{"n_layer": 15, "d_model": 512, "n_head": 8, "n_kv_head": 8, "head_dim": 64, "d_mlp": 1024, "vocab_size": 8324, "activation": "geglu", "norm": "rmsnorm", "norm_place": "pre", "norm_eps": 1e-05, "positions": "rope", "rope_base": 278000.0, "rope_fraction": 1.0, "qk_norm": true, "attn_scale": 0.161, "bias": "none", "tie_embeddings": "early", "parallel_block": false, "extras": ["local attention windows", "paired heads", "attention sinks", "short convolutions"], "init": "trunc", "init_std_qkv": 0.0142, "init_std_o": 0.0142, "init_std_up": 0.0142, "init_std_down": 0.0, "optimizer": "muon_variant", "lr": 0.00874, "lr_mult_up": 1.02, "beta1": 0.93, "lr_head": 0.00332, "warmup_steps": 0, "schedule": "wsd", "decay_fraction": 0.764, "decay_shape": "linear", "final_lr_fraction": 0.0, "batch_tokens": [32768, 65536, 98304], "seq_len": 1536, "doc_mask": true, "train_tokens": 589000000, "steps": 10138, "dataset": "wikipedia_en"}
Each number is 500 + 50 x the weight over its row's rms, rounded and kept within 0 to 999. Layers, rows and columns count from 0. Numbers have three digits each. The size before them is the row's rms in percent of the matrix's.

# gate: layer 9 MLP gate, 1024x512, rms 0.153, rows 207-224, columns 0-255
# up: layer 9 MLP up, 1024x512, rms 0.167, rows 207-224, columns 0-255
# down: layer 9 MLP down (transposed), 1024x512, rms 0.111, rows 207-224, columns 0-255
gate207 101:460554461408532502520501523525555492418488528634508475542531501469496487471604521435487472517517480511498486477515516478438535514500627395425541518552425553405546608446499484617536495537462435443482592476447553472490576522441480534594503533454441482504522466545493539461465580501423518460436488516486497556519449490503610545547500508475534389488482562495549402482574489470534596543495504515498594512493567515503437462539504529435504447493536498506459525480591425480523525506441507503608484542532622443450418548420432508459494450543574434476565501591452411533500490506490470457456564550602373385573488541618540436508484545513540527476526489569479526485552506512575548466518542455471497472420521416542483550469491488469527523430368512457523597422449534521515480559454471
up207 102:554424508599533565608462390429426592554480480479511486456587402527557495508398510512465477526474451487449448584474537503517475543454474541636503498486525490613440474446515530511480530523467573533531452508534447462427554498506545496514514494478546472435509529611518567521516445554555481477524454517517485409338464469469397448529430471475511502413605456472521508522487378414536514570483474545559563535562458450492610560505555544569507449425524485528485434545481583461507458527528512483397502523550529524492547413498467522462476514579406564511507479538495522487471525457529509538503500506443514568509554481481538586484571489483520453533466514613474447439482402464503439519487531550619541402458466484445438507400517465527430477465586603470487550469501544461571484470510554
down207 102:533522485406468482600514436525500559479394476618512577448487506459436500530566451454528528517491441488454450501484477420430485389493486548519495524456453465490564484509640517458534471518473527577561518529537502533412633512428562409568531530506546489527541446522580444367591509425487433517547514532542506490503450476478491463512460568472516541518566521524451499460516516543449492476482523484474442579522570567540466525555438445457473444408542547506458498523459549559560509548425606486544510507444562441462448447428451480544566537511526492500448482472367424470447529557502574569521508505398480586458445502522503562544559549461555520502430439560410555521486518415508557549493462570596515499575582534507545467458474532403491511538489518411344448506498486498499578496500476
gate208 100:477510514479570468506519567511450437635523485492505446517476530447553465448558514382485524504498508567494498487433502454564511495447491509497539502408464465529403441539523573444515476457532540454458503551571477544469464486425538463424568444491477521450538459538613571443447565575521450478548509563479487537502392532407513443500442345505502491520480454516514583433473479497445459608530474466442498493566394535435487593519477497421478483514523541491452412471534485544528490450501573528496553566495511448545451467484489525458544495523552394543555549441514536483504364497404477517480513468431523465532420462547495459464484435536510566458467503475584549362521484539507539526474558480536487485440464502511435568537417508460424524421516527492484497598471442412544444494497454
up208 106:463509429514538512467454444535608524515493448423458396427516457502470461460517502506526542457425536585441460452551507437592620398416490560547551489483508452571497482457456469574508458470477483447511455362492469452438543568497527531387537584429558483444539530459541493410623516465518482503454498397476507525497554477538522582384492430605458518543574479489566513553460507584378570521467458461634521498537538489461480516426482474508486429524458479477512537420536491489460479492535462452548526434495494552456505542496449402445523532556493432441478521497448476610490619506497433388443595452517464448545513516497478438477547500466519535549396459510499499480511434542512535507503463567501425444470470480608505532434512547533474495465578529466506514595527493419516527535498503
down208 106:421451504520400506581487504544521446512542571470503523463453513539598495468450532546376491520554469479507466584461432465482505563468470601403569543424545550479490582562498592471489498518585482525491495551512503450617458452492550581570450534483478493469485473442436460555470468462403519355472593492412561567505400415523568523455514456529348414553437393530503473489606552580476452503498478473510465544466538421580596542452473497452559449423522516545538544430621531548510482433531517512590542523475497481546485516560543536543470549397434546586524456497514476424556534509508467642532463452491498469420443559579548459433528432551473447463491493618542504461571582418521541512532490493518475500449519469513466388526470476474560398553559533481482444491512458508565500497475414
gate209 100:558348598495532459539619488500505491461517469544459568456440578419510552524564490515525540493447515528534540459510462550519529491511559454472447445452501575528520437572458489525493503463504521573510445690556391501554519570500437497543505511486473601524444464484533492460433493453459459556489489514566527527508519550521483542496495462491531569567421422453482412465479490537473476605462502545474450563548506480473447516551487553480410447513440472502458474573482552373452486469571550464545498453540476501493521442409432442524503582545436530493493589575469500486549565443567441560520492508577430530512435491548455426496458556442476468544484514513447499521488535477503462477533438460415509515531503578576588500550517391434527516507534554578573609515506569500455494447575463
up209 100:447480515513584452559472499507413482498453514532501539519498424414510458547549484481473585569454505578568630508459597504467553487510510539481515505416454576544593499508516531570497602454509488570454435464470437468503527538531463490527496509543497564494401527482483452506544484465480511475534425559524494528542474430433539435570498547528549451565458461537499558460499511523456486428473546530409517535477476506464474564388494554459535460485510427527519503480605521524465507485404528518515468397537456568488544445424502473442541548506527504505455455558481502425512570575519598514519529525513541522439535543377545429504463460514511493461472461526334517482344486568481451492575556463581408430416573495523446583553603561432472518541451551465426484484522505479516529527508495
down209 098:524429480525497450611555442579469510425526459478481435509519427577502473422520471552540500454473496488539388436457672457509440457517541572566486484456566460529482498516466533523345487463505495491575536544492466524473498392616405646491482459465561427605488494494525445489468481535496461544488474520461547534583541598579497474478526446513372497518483516533517525530433510436481504638456443422544518532556549351573607490561494507475482509481480516537467536510485331518502543527600404461427463503493522500509499502471527571512343524488508536514501476478507438521550481417509485515592419467501516494526449522435511529507522563560411530546582484510498560458524433366481521485472430490390518459458513490410476563618500525534556519490522448516549574499471579533502573487540402
gate210 089:407466544470392503525513565521495486536521406436512560554399536476480490562544587443578539460429464529604514547506535447459510481512496649524481523499489461547470531514518541522510556508543427452555474494519531495498444513420482401532498509488468554475461524478492501559429396522478417504586491468492550568539561515499524529495458441481511482573470556589449468526489470441439467428534583529495573477536517562472451450593603552443407593513470524468506479505459504491458499502593444564545478551482405415484567461544472496534536415467503649419467546499542434516456549489540499488449470457541526455541575536554459560450456511547564509493502498484494522656459513560490529476438496444507409481555493567554533529516472561534493598546461647481547549439546521417526361429494459
up210 090:517523569403458492576480548486481585558510550482533575479418568480500481474576507467484455521532386516498582487455509494525465552588560487565530520551437543515486470607472458583521546477465527563491512549471406503428510538448457474498438503461448483424474477394490502509518469568487515498534491530499537596538541536484433537430518466490522421544462478513551540488488554512451406432520499473541531503535493577499507522534562504618505527549530539568510537542454475426504561508692538549543602527513398379536449535571484462556596508445521574412519565499585510462499581422526539536492498404558557451554536487543444584499508448432471595555479484501533441538525515534582435547545584516472472419560509592482509474491513543491502532418468479478495614488473484396608466505454463
down210 095:543497495542466482496555503401443474437521419542483530517618590377562600436424498479488531360525403496375557475510500488543511514654404490548537533571576471417518407487509495481467487444482521542485478489485582479488503490458476367503420551491527539552472504487524519489475409446591482425544573538538552564613540549432483466475537551538524456470538469562623492494471479519511576534543483460465535516440437430444475430648550480390450446511449456476464456509525467474553472564499467515507555416409546441515498520518518527486531466502486456487551437517561516408376430456517501480430495546576499503563575469492468483564503494470502618457503403473535562530421500520482551520462467477455438514607485441538552488446535506445480553375462526479444528560642477529511522505500544
gate211 095:454514536527479421446523577380589615507597531518487608498452491483578526460588581406640450534462513531459659581455521576509548449538455570553528552496445518457466495490476501545473504501474453512424423527414524415430578568515479432431485566433513447465509520581562521498532556507509564558483403470517518546541499573506462523543526535480410450482519578431493479492533567528459446479444542497557517553457527469498577487580519441542534543439495444482477482475508521561469533435473540511508576539411547490454463467474512332524505552488483451531496452520511563506526499504404434506438457523434452446481485462433521490477493462471580485424479519549571443488548475548582471519548465570522437554499551439508517584531447468529409551441496453519483573494550441483414455593510432
up211 098:511473440499477543530619418539452573550508546511522465553525451415538554492493520466486412564443500572581445484529462449554522542525481488539426455472438511565431575499440489579502539522456487532562500460501434509635438514561543492492468446509421537529477546507416519512541535454535486513535508462463473545400434515400580473531490548523513483516548563554504492555500553597610519517440492460472537466460497540561496566454549477420479498462478580518458547484460441497535482560598610504415527462573498494499451542447520553457416556569526459497516431534382562471553528476515575511494469574578484573475605507455549515517496542473422384480476396522574470546565468451491393545379507473592542494449465536434543459453440404495490490481479579465497494562469472560519591550468489
down211 094:407493553503534601492539547563574418461468477543495561504441417552528584449532563466475526455531473447447487423556471454489563463507443452415520510519493485554468404571424494570414568510447515436523520548456571476596516480446500375470489558487473541460627443516467540452495526395425569576487488408495499470508518581444556561543379521471590528516559452501504530561436510491457523485479557434564498502503487445501496506442497527541508503490516478399545556480542571505408464473508408476584457530519452441528515422507490412451592576567501544497503470549429574508465473510434533534521465466430491457529524476524411574484547616519499492514492526493470538442505492464511468514463491579587497448470422549507492533432410488513500507516527529472563488463483521525555535518489467
gate212 097:417473508477411565508569396511495415579457535471530517470436511475520390576524542531554503503487489428506481484378397507528513588593550476502425376501571379426505529547488537443515576462502451566520524487515523564448446458531491548471529489502524616452466466407512536489490557530489533426444576478495501453547362489562418415489505550508488430525410570554428480495551512531408568471519447492518572502448554447467503449475457525540515543533526516549537456458613435559442529485466511502492487490554521449537582550542517544449407558499461549584397558522500498483563461586493523445494466492500524588485471464445511506478496573594500475617459503533506420528549508514500451504501472538467426537453451509530574493565540392603503452500535443494476618499579589409499449534580472
up212 097:544494511546499514520539487522537432451544467557484487461460467599510488509442530473604549441485453532529542488454533540457528444551496481491521513528560439531514430441490506491505492553536505570579531492474491488497527509434436535463489459536512536411458435503515482415573518626479554456474517456447445566539499492569427429403452571469400525459453539461482457458500441540456578486494525541559498438409582521515577537504497445505525448388478540555603474557500597577537458591525460541540492613478484556565587602442507523432480478496487507527455460598510572394422453543499559561442505518464525609501482456534551487437490500491520539533414455576471491546414500479530565486467540540552607471510432514499466574463504552633546495560450619508448460483609497418447525438522452
down212 098:520495494537486515521584561462488524538597426485502567515455492460399524537554602451564498481536479433417527424460480437569470484497550551570408585520537555483579520550544528413521586508542494521483529476493506546374420492529516559564502614503461454508487439449498365532527453458545458499564573440492586493512563466461502548535469556449640554527531565504476483506528492441536424439570468422462520453448477537596479495452478494548493474546468483561465445438468466491530475515511526504502570552473550508415496520572455514433470497570457477534519526424479530524620583603543497482475447470599523520489631447413518554546570391496431556558536586519469469485469480426503590466395462393499491541417437587580468507423509419521453581567543456533455512426503487539540507521502545
gate213 104:579380467472552410502498533546492523522471578460499533496623508441503428538483556523537437411443509541485442501496566322499568506594492489587540553477469487537490569468494344588466475499551514451507456477533511458551561490491452529541454477417473452559470483503507454505421484523539427519538410518555536565459481490569486523446568537475497563431523534465539491436462480523441486525521544453479605531524519456452427526474473455463478484461509528485512515504524486536470497521462532617497471431518474397531501514624569404515514517429431508516543610435475403483516507497465534577495597520546486506495450544491513440481504351508513563472580476492470491533535500526445521489419564534558500553475542475559536489535456523472371495438497478431477483464498605521558576574509503
up213 104:531526423495480615459440577519514526449484491488488458613497513495452514484486490424488534475440504534503554457385453500503484400498538483537505433512589470454524356530502472471429542449341465499536562529534479577496547525457580490453459506643416579431566599516530498551549537514503525470419492496478563480570519443466502546455509465475565516561503464492502478494411530534429480425576506423494411530360507531489539348555482497515550470584576445525527433590494529519467456439543476436395562567482517489491512545458545461519511409524497579466561364591550568467517489452509514403469506511472500495507517491528560468541578552517499567523559505493500536437459594454532522549558464472418614505468471589529437497418503482570587538636548569485576485450485456479465428492552515
down213 103:505555459517417536522539466363553458509483554496457429602523536557596589574561414497483527551439544520569588444448421563477530536511459514504489475576546526483513451480532522431542490537416483504491586444475581468498477388559493462500546460444457587499512495492492493506516586434501542529393535482538537562548457555410550549500520558528509473410460480412464454516476538473549483521428438521449512512403497542486513475480558499474532579417457543489429539460540486552509510532488547469540550517448476459477544516461525567530562424532545507514483380514542533389426622496445500544513444484526443570552470460519466437470447526508505510518503525488526539554489572451514451551513480387525552591377430499570452394543494469440569517521522517516537537501398498514499505450510486
gate214 098:481446469398450450390388517509591521545540429519497515472530487479502519460408509549545546458474532422477458494505451468536492525429432492477535573428513472473537489529386498494584424502487431567452520515549555446507429537503492584504589581420526479504489548597531458508437563471508482549506532577476495486497479515548610536621427505478487419533545492484500557546533426495591560464481589551540521540537522418467487511475483486461419505424453533547520453431573471509434589505495474446536594379504496478506483470505544523487457499513504522550518494530481451526561477442462418437412536467569501531472405456526534400557476525593562512474482496470575466538489564451463401596470567540550471515492398492524550531503528515576461474439365467539498455530539442368497491509450457
up214 102:532467507547461580519570470448482502517534503535469530493485471486504534516576500533505503586527360487484595536479461587561444497413572488416513497560519539453448539574481547509520473484589536523454554482544531587550547539523536445515467464519495528388539602459464499456573545502579512520480484490497436476462530446453439419490501512540520518402452500464461518486525586439419496484452534444547512467568538552471523459505479549570481403527478380426464569557449514579462429480490500441461471557473594522474532441507435438506511457541450429491567428500431566629545568494547630560530445585544470436588544479443514536420465394473480505558539536394422521555489527514473475416588463490511497488500478519490499539485513514483529486513574509489552616495482600555471450471488517
down214 101:472533516501513569481614464510450501417447513550497479504516506494492510461582420506545526459585533486442558336471537518518483491496540517534531495392535499426494498505546468444537498533489421453450533375493493485440464419554538553480544574516423482534512458495529382460504459487611515530485488503493441432470510500434397488457413523473448471549522480482509477499488426513396458525520503461522511504436576464481477580488511449513586494485485475558584472567515579559547476556450480518543492453499564518547477453484413424487487459527512417523560495557500462517549572543537541534547427540524433476602493479537573504483578577396520553461513373456498589617547550496512497537607610536564606465443493556509491554546582569507517480578418524578519601455581402550468446479408526
gate215 097:511525553519616567525555478531485564488451472501555508417497553509575452468482463548458500466490518491466475503478467500444401535472560585542512464561546522422567534559536553415563486467452574424457584573501501521523545425497453493501610481452422489473507449497492496508495564474453524582523431505481428497487553468520463559539502526428486586487530500525500472484512506544542488573476509496526556447483473467499393520481482492544504575470396409471497396622427469441517501487563502502512441493468430535464497487519532460461410569524428471530472502511490582568453497444656527477527505486519446448414581451563506422569517498485505493485603557470554494538484407524493455488546613431559597552486453549466518597520502522516533525500610664526528457484480519576497470588521567
up215 101:523474578422450418438482556688517491514480537455465442507485473528484550513549484416387437546507474482592579553520531600472434526571470494433532510518541421483488536455525527538502494435518466500504495521444502443575553502541479433636608510465516531498512492516470525525427522517635462471432531491574494588498529440503472433483515395346481483481496546478530504504464464547442532508534450448478542555485477465515568502444421490432473489426510474499499603491498568528453591456537499469486556484412486490483552519519416483585460511426530516446497541569487479466462498515482475558485516614486543518484561514458502511519514429504437562537524500586444535452570571476534562453427487454548472524470526515516474491525544574494520574528416492464551416456587504471491468486508493
down215 104:416498468503450489508500511532486495497487444449537442567474475567489432496478483480504506513544483527545554435541572473536399489492462407542429474485452559527381473516540514505546442345572476548462457475454503433554505526581497542477495479440518483654504470521536549504474534516484516519478510443399488422498568571530507457463561512406487520454624521464402522436566501439521507426565485439416520592503531503501448508564478620428487405555456479466500486490477569580555583498456537530590470558485463504533511422511440630511505522478504561534560494405510457428551520537429502459592495530506568548562436401474548500439548420517494517576522572442443490489494517524480483470533533428505398488443447561641503499451515556488492495524457429544548580551535521568434558462589479
gate216 099:463515454455514499552403432506451510452457509499464505483589556525471523442551568462463452492446517475511550524458476531463469482471636501556435454440506512502357465539493504429585518420551530530492482471454565500411471449464593495515501487476409506463536537437453557565542498515494532502460474581407448543625468506477492468511592450521516495554484569484408534463555576517486483471390503525490494500560616517574484495466548478506487459538432489403524566504467521542448485555500464396507520460442545469495546369423491520511401494370561539516442613501486583472504465465440498498410505500463505482492542445506478526504468461489506531516477551532559540397446490479482460441509464463527454440402450601490468539477438523538576507457574489489534529540459577501526512595444416
up216 097:449571509455456371429492498619508482489558502523515440495539499503505459500501608543491481488553546568530452509574529484499391452486567453537504511479509505466524547435585517482439439533536448497531457585506381552537470475532441447514479441534466529454371427550433536479440484562537505396580456454544486403450471484487519490520501467549536489573472469512548396476457598511464498469519564565517529584537497487463576440591461580394452457481538543386493594507491538476520546510467385459595476507482509594468453532557381561523602511496524506458560475529495462496515530387439531472529420582480483516518447497362459478458509457527499477493492476449475546506471583457521545588510524442434566548556552470445536563458596435457539462542514515502452452463533381538435529477581569
down216 098:544484474525526531555468520516408452548488405523495457462463369497413536563508563510520465479478496484531546480380600457502434519498450472498427448465419485409525490538611544520455497486431464475498498476530522567515489495513486460517559494582546626389434533503571444513555529483504487515571510495412541407554532492531460489509527399512442563537494494551497559580509497472500483570458592501420565547465526498473465463554449540518570464495513464486506479458478542484509491480590420467473487451522522508507553508508498491534481509477486501467620475410462369422502567536522455556510502428519528573442514524527452414501440562575533514466529525470511503468443465546458548465530510446422434578491531522527518494394553466550480489560483505551501478485549480558538525528418526
gate217 101:528387503510467524494452468461539445473507482496525544471498536415471509546467469475444557506455494549509519468440424550490453461517564484412479527485530585482551484505540523521461481543410450487463527513510468419520491525579475549491469529409517464511581566538516460466473465491465562556520540553443559458487520661489531458530437471368518475477521560525481449489554467431472540509496474513595480408548619528497496595633628442544500478482465534456584499584466445529480557506459547485568482498569512466562409433443490564484371544622539421457420577467491462502500546458474488543490574495553451503593545452465498426513450472535534554522519504533496496423414484451482497454424580467462446404460568455578556464534555420447493554577439505498570466482553491496474525593491505
up217 102:512543530641556487477470419519553510516553449469489480555483456490439542512507433503464551503499437521497518604448478604504558548465450503509548509386559522476534410595423479531522496453600531403530525559541554512535547562403564460448564597498434575562578496516428455447452472428521483362482514501587507576476519442602438501509404464509507527519515492337499431534564507552515456499423456458467462468496419493571481427497535585385491385534524463493440459513564449474611446609514532500529461515547508541487448481549559479583522451547509518511493417441440480542503478435477502550484521561503488544508495534509456541437543419401467511449508526447404518457456546510558526551483560550550524499510530483409519504480471466551565435531564528430518498520437484418590502517617478
down217 102:438600605571457497468466452390421497507443463551532463553533522563445459525443481539484569588488479373462543465482499440563460496460431589449494518362481552460468557456488515427411437516514556525419518553494512572507427454513467472419452474527541604446540589481399529573563518493485519570493442526475543436488488429575498524469433524496465466492444546490536448522545502566493520401492468554463487523542511575499496425472555518396561469421450534440487543472423547522402508655557539529487493512536474456470423594539501566535521398442494483509497452532494535400516479618464602508508591442517531458462469579482516468374523488511504443456491546507487479490556498517492426492558528496532547435429528504474546505578488562537514451516452477530500571528535525518475563555558545
gate218 100:539551543428499546488619505438484585531443515507512450484459489491361516501469487531447505396438483462540469523510487530625544502465508434421476479558562577521534574478465537457359537512491529499508486553527385539432529545502627528470556511419494449571476480509489482445500464527469493457520475528499529533508478505503488460450532450398483461462527540523556522496435454491566497448465545497411566499545472463445538504476531454558437506473474475513544487399509508528563550523530434521451515490403508432529502452424604534519531519482553497527489496447457505565440558475502553482435536450461548566482538515541419503514549514508517518579465592455493489488569550521537487515462452437539459509445517515439531417417528385451343503443455610427535559422610503453467513530521608
up218 101:504515485490434434596569555439519527504464516449446484468457505482509558514406494489425433575438536516534488479429463574491388463601538501465525481424560516570445520495403511549553551370540552489457500531537510521494539461519593528576548442469501413576479478503540446466498492463411448550540475591515459520538526545428526522567460585459532513452528558541467537463428461432504537457567636448492469474483606584481484515485463454524582516465448517569554438586490488441515458454502401497445566451479469410591424460495540562541476637494576450593494436404482483547469488543518558438428472588428473449465605528565501412566475580557491526464508545463521492495471520453527432523527518513564496479486494469505531466464571451458464487426508631519558566444541534539495600602528510
down218 098:547504562511552426496556458504412421452546527507545441501425549469451520524505532521459551472551498574449391479478463456599488475455532465544446545404434592534463413495467406543527470485600525441456508494553515477522462515573549481553463504518431632420512548507536445415590525432590501525472493528503507532452546496559507498578512440519460560532448630508549520509587464542518519452535569530482552548572531478533436610489438569514565633508471523440538395519511462578500410619460416452498493430554572558504551488582626495551501464462453533548538563456448483583472639510485536459422607438541585494508561496486396569537516488529526512460483537410533441475499556508497567425600526546473497465519498545456547516414412478484525503505561561494564549463440509485544515472533501
gate219 098:486480417532516549541547488557608535559423561430523462509402558537383581444571421323484408470418492508528534539527391578631495481518588592439527508471490481504509528552476480451430487508495455549502476482443477494568471486569473499494596468481512522539543576522566539571515399506513458454495492491484413486457524647473535473624579484518486513583533532532431471490580476428512593362479565465438602397446504514481527511475545528513500569510430513501492535417396469487514451461516458552504494594479535491473490565457531511533409551582556533573489570511394516504568430487445487497539524523473536533547531592449513487563479532518386452581516574491536490448501439501446360434464463464473480558449484539485454471553548489470535553532456494577560538521547553504508502459576440
up219 097:469584543562520513461483564600527528545501575502402553571420551522458545432496465489437418440485522521488486460505507533526420528503517582494532500621441416488526528541499496501433462509473534493410472420497470484426466597565467527409557463402503441541521504606513524519434477554487504407515550484563457549455415502536490545556483576474519458519480460492534554491545498549547542459460419463547548454581495393470396507479492522505450522567535538498478483455457451553499445442558535523445424499538514527482427531433601528543548498488550446462463495491402561504616447463443544531449555374484570577522488554555573516586510587571588499525535588517523606482561506484453472472501615475466541530512556414484518521443502555515447459545456543539613561442544521442484530474525494
down219 095:464437439433477481524546452539559529553535514584405537496548546433579554486459438498486626384497494543596451609560437478500535484518512471360453543489427448558569453483512538448554467471526377488594507421451531512574520560531455560435470454539516562486507524435447526497529453519502550530474553452449532441498507460480497442567564528493490519472508479511536421414545466497400472553491493489449503545410461446474497434482498480564499486575470469569587488506543408571486478425487511515447516500470543444498519575478512548558517487542549508504581574501435499516561478533540426531462534519434493583518529517490377517528435477531566622614577492466447430553536556451544479517431478589469564504642525418552561526561483487518537484464562481438433452494473486570471481533598456
gate220 098:507414443550425483496442491572489512477493520422377656514487444482498498481492474573522457547396518462530516507450483370519476541535482596412524516499513522545512548497525490501449494463429487500501529494486496527494540440612509517453558594594527526503416571446502505481428408446429502408518449466529431539508545448469480517534556559470508447473527451479521524479587364483478600534496492469462520521511514502518535506475445456383474484441472556564470500542397521536413514459443438454434483510577556461486437570468530553445532457451429398568505496569407578527639447467521474502451564514543538433490595443480468404446351487549509513478499490461505494493503552545454452513480550483509533543513481530439501489565517443509468552480478439476501473487540531490572528513513534
up220 096:459488551543543418483534518586507468445613361499594489454494451560589478558524474507597444434498433564546467520532510535476420407513504481554477521497613515421563549432547448497587412511553503501552469571505488448521506469427476509487475523456482516460456460497506414471480565566538421569486544426469543519560480488437508483485545478452516557496519453589428499508597544421440560472409527508491522411520484461481462563430453578605502391536517493448500567558550475499554532567484432566394363441428538487563531483529429512586573435477488529492431539481559478448515432555469456527480499502502546473587463525496444508565566431544477429446455524505542521551521475440530530509538531467597458434492548527428449558528507562486520464540430537579525479419480526440523461578456604
down220 099:483528411585551635552540688591534541560521526455399487508522620469486582504552473583497504482442562508495517514525548487605538548480514544489480510485430487494494522558526528558509574456419553490527449518567502539609538518452506503482455505533475397563436492467474479467506462525486550536492409428490485517402529540454563553510590568508477491472429488436523494495600569475448555456454502469481521563482502563424535441527517508517518479526560442553535512468446415528480526453505497531469581464548406441451433570492575545581559522505504518462486433535466554567518498449446583500512543562546454533478514495585447526457435506531430538558577647449444427599464478420467484404506576506535520376350450440488480486518432528511515565498479500486517554443423379508493488492496426
gate221 102:499466535468482491520487455526459509416585420559587553488448513512496538514407496455502552514585467397521486543446443570538569477576495493465518520404554476446582439500557524570428535507462483601524439485519503400432470570503423530444395514409541564547486504507553528472484485436523518581497518510467460504470515609508428448558468472415538476485487522450462650575525462508526377553534461459507455517457455473500505456540572559494548512466481483540529412575629376525526475618485505545389497529527507517520432522452519513467555470467448553533474553548618457614498476522464499518434479480589574599413417447438532531570510591523554526567478589494518487535489508457488538459517515548566527526411476468530474474510520482481508540432499408446510596560500520515476475457440515
up221 098:422524441536405573574506550547494446493550508512473518448498531429486536525505533498496479481473497591496508496485409493508492484535462478460497521459510445548423458513496404479519470469535546407449420635595450489507455480480529417470569581565516524476531456424479531529579383439491463560505458469472545560480509606442509584462446496549511536508445450516439404458543544571532506534531483511473544548496423465548548496492468424535476439426423491481607546462458481427517623405606533415456566478483540427530556564497572493553450505452520504451519609459473466459500567458490524575488438403573429551506523455489550426526539490450426586474537525472470545532530478507517394535551444425433504587447553529502533505526498391452515444530472508589387479497459453443463450560542417
down221 100:467420467427556506435466521531500448535504430528613425496584485464537515521543453522481595558503543539532554485432610474536451477395495477470506547520522519562478574484515467560504514486499571472518471493539536514509506470519533429594509490530533505593537503560447500483471530454507464565417430408460531474493596561452508481432479402497507503529481551579471494535476507432483497472544458495518567476556555512506530465515491511479528554476520425572465498494527482521582470471546528483421448429543490598509516566535525461512445488431417555440536569506481508440478531486475447544496468473473504439507374579505487461445469574446557531487413371484505499468566441469504473538512465620355493458447416499550630539582411552499510505471540411517563543516513434421522523473494543
gate222 100:581449484483520419611511533593478400494568534452464486446572586504490537539590590573510545490507481485413539432471458551555488438480537486578520529479481523564468475505426511456506542437586536486421485477474591423545481555526576468562595515527437510505433479508522519494599514452524593509446432516509489476384461459460523565433552463499513610498510477564426486487512483626442530502476534521464486535492448513591533520495535516447430536410561470540441541460441480513489477421513414513463412460542511498523429470510439523508481489494534566426522581508525431551528499488458462423504473409433530536561395416501442485487451493555450642441429523525487510549538461559524416452526504460469461468511490451492482428490587493582426600481541520508506494570449486532524509441619535
up222 103:449429479546468521572537481455546482434448512573505490527571554483532529461500570523437417491503469405466521508515579524442628490527554488498420513503461560475485424616494530461495524458561534542435448410538563474495439474570583527533564644460547516507475442605487457606564570515480495471419479562494570518510409483457455503441549555566563513414520503590381505467426525495566479456512506581513591553462395480426480542536540586464533525535536427542517570525522511566493471499507463500572543515535558555544532485505539503533523514542513594465527494514429488484478499517442434518540477505503451501557403405545423417462512523529413532548436607465419530569502516438556449510391517468533476570491443556500538462542573423456435512505459442547491606469430516538430511429594507
down222 104:532426481550519557451483494520553541476455554549501512512512545412437562573486555533537495598548593466405503562405512466516545460547523485494535515450555557491487463477555482428538458530466517486456485512463465537514528596474545478512539476554537416498593428453491505498546501533443559504501594459478506546555496512488593466480432527464475502355608462461553455499638488479441537426532564485462545512501513484416523465538454489499514485519532482419494440607382397383508492492515467524462516447516531477416446444420454482514437550491515511487428434458482501531512447432428525470563448525512561504502578506562471431525414481543664488403499522480511481456418460497526598434493433473511435517563442481519505554500534503537497475538489440621549490409500490496535551470571484
gate223 100:513455477480519433449379563367462514502470459440428471453530530516499543428496558470451515481542515438418520521441423477487503512530463444555550572441502478534530510515561500614491584513448516583588529491504452537474519453547482452567429561573488457475472502540510581462485483526631508491581571443435390428622497500568539480500435543539482398529546536529439566493477501537553568497529519450543561450357549518485409528454479540408441549484480415528556435470482476412516562495526497502503483476516431541478573488498419485527519508529455583537364605403457464497451465511444545473520404517411516509487437474535565516476473444565499619426505527508420402506537503481526510460518445469462414521467514593395508556470388558447548419523449503427495409496457529413420544505550549
up223 101:509502477519485467487512625525530560582509513576508507477507584445447514561437579413553550523579515542470484445518446442519516490469480481429463443494546501475445518462479496503484506512446559499626499490457641459546505518547473461488488507542469501460554469503497489527491569529488489571530596462471486375582521497553528438578446350526532508430486534470434555497537460529496557507581585417444608462457558587544482529546449494488506548582578435499498420516493466480505505312530545537488430508473474482387526531476460385486463512562529481520484553406470490539586450559493620520524465429406493496487396496508520459486487427487439568453495609509497466505467519494437515385500470498571509483486599536493564516522551521499613500531481500514487480503412540548478519550474505
down223 096:477478547431486527499563502560489595528524503474530453391543529473582413433430487476510439494430455522409562605426456488539529486503454453583484478529565480455462482542502446475457476589459513454412528467538467495486525492481467449585462455543529479497546471407541456534593435458491521427486535480450494477441476485457518280551523507510468559481509522562480532482525491541489532464570477487507531472562456520555468462407459515520527452482520479449590392471512484405468501431501573533431543400544567564583550510494553483477572476512476491480465521437518511509565488504558462440473601443486487565428553431424592516489531443441472508506491481414515468426532542450492490472515462509555479472513444531398612473512593490619479546458511507541508506454537572470464459503547467
gate224 099:594511408544524550449487467550441464467487512466610492532495473490460500553655516417502523424506489577547541534561432541478482496459536507511497513504530483521552479502484370445444554509495565462425468491559435465473564504448551470461444483462512525558512404514579434469491597413579501526475453427518499563543465564450478473457474510426486497418541527465430467503454519487463512499533446580510509440509485477527506537535587382572469516616540454503421449503448538541556464530480527565494457488460461511452511526442603388515456459511593450530409590497519535463573448486438527563661580498520352592415505548505482504589444574530515471503539492404534498424435582437573436514493544431469520413519536432502508554451553494502466478427473536567495480587536461513501527380472447
up224 103:503527507461455524409444537452541516500543404532513449627534546562565483450502508608485611538549537497564385453506610449462548519551492427585459513477444530419443460568509548411464500509447506488392552519434428515530489507592515440486491555491507585457582565611460559479489541565554480491499424443445461574583511486468621612436576429531458442492467371464446557499517526502435475490431390412488477487516487529517560453431440491422383515455487419501531503441588470408544555493588515501528513540524441444508563499495442450449436415452481586591499543541534568504501567431480583519453497474524511497499428510549516510502529472521420485470456525422532562520504531504558428533450496489568584435418553517568488448429453584466503574552523531468513517458466522443618451448549467
down224 102:440457545503416499464463491523462469508495485551568502573419561461510509581617534434549612474431519493518498508512565513411460486472565482560456491575487509529547540498501507462449457458484523528530546567452478495564478515503518477473535535536500503439473477489555559558578500458556410454458452468566542528512436480474491527475418556523516515554540509524477533524462557523457568418495485519511457483493545495534429508544540541570396504586551509507579506457599603530457394518493487484594478451443525414447408478424532578498555518427528472496552510421490504503420573476508536448440456376507447519475476562496493457487512477466481388532521483429383546513551429532465467416506392503486548485493417472444504436484547534406466454465446508553481450501564483573550563474438524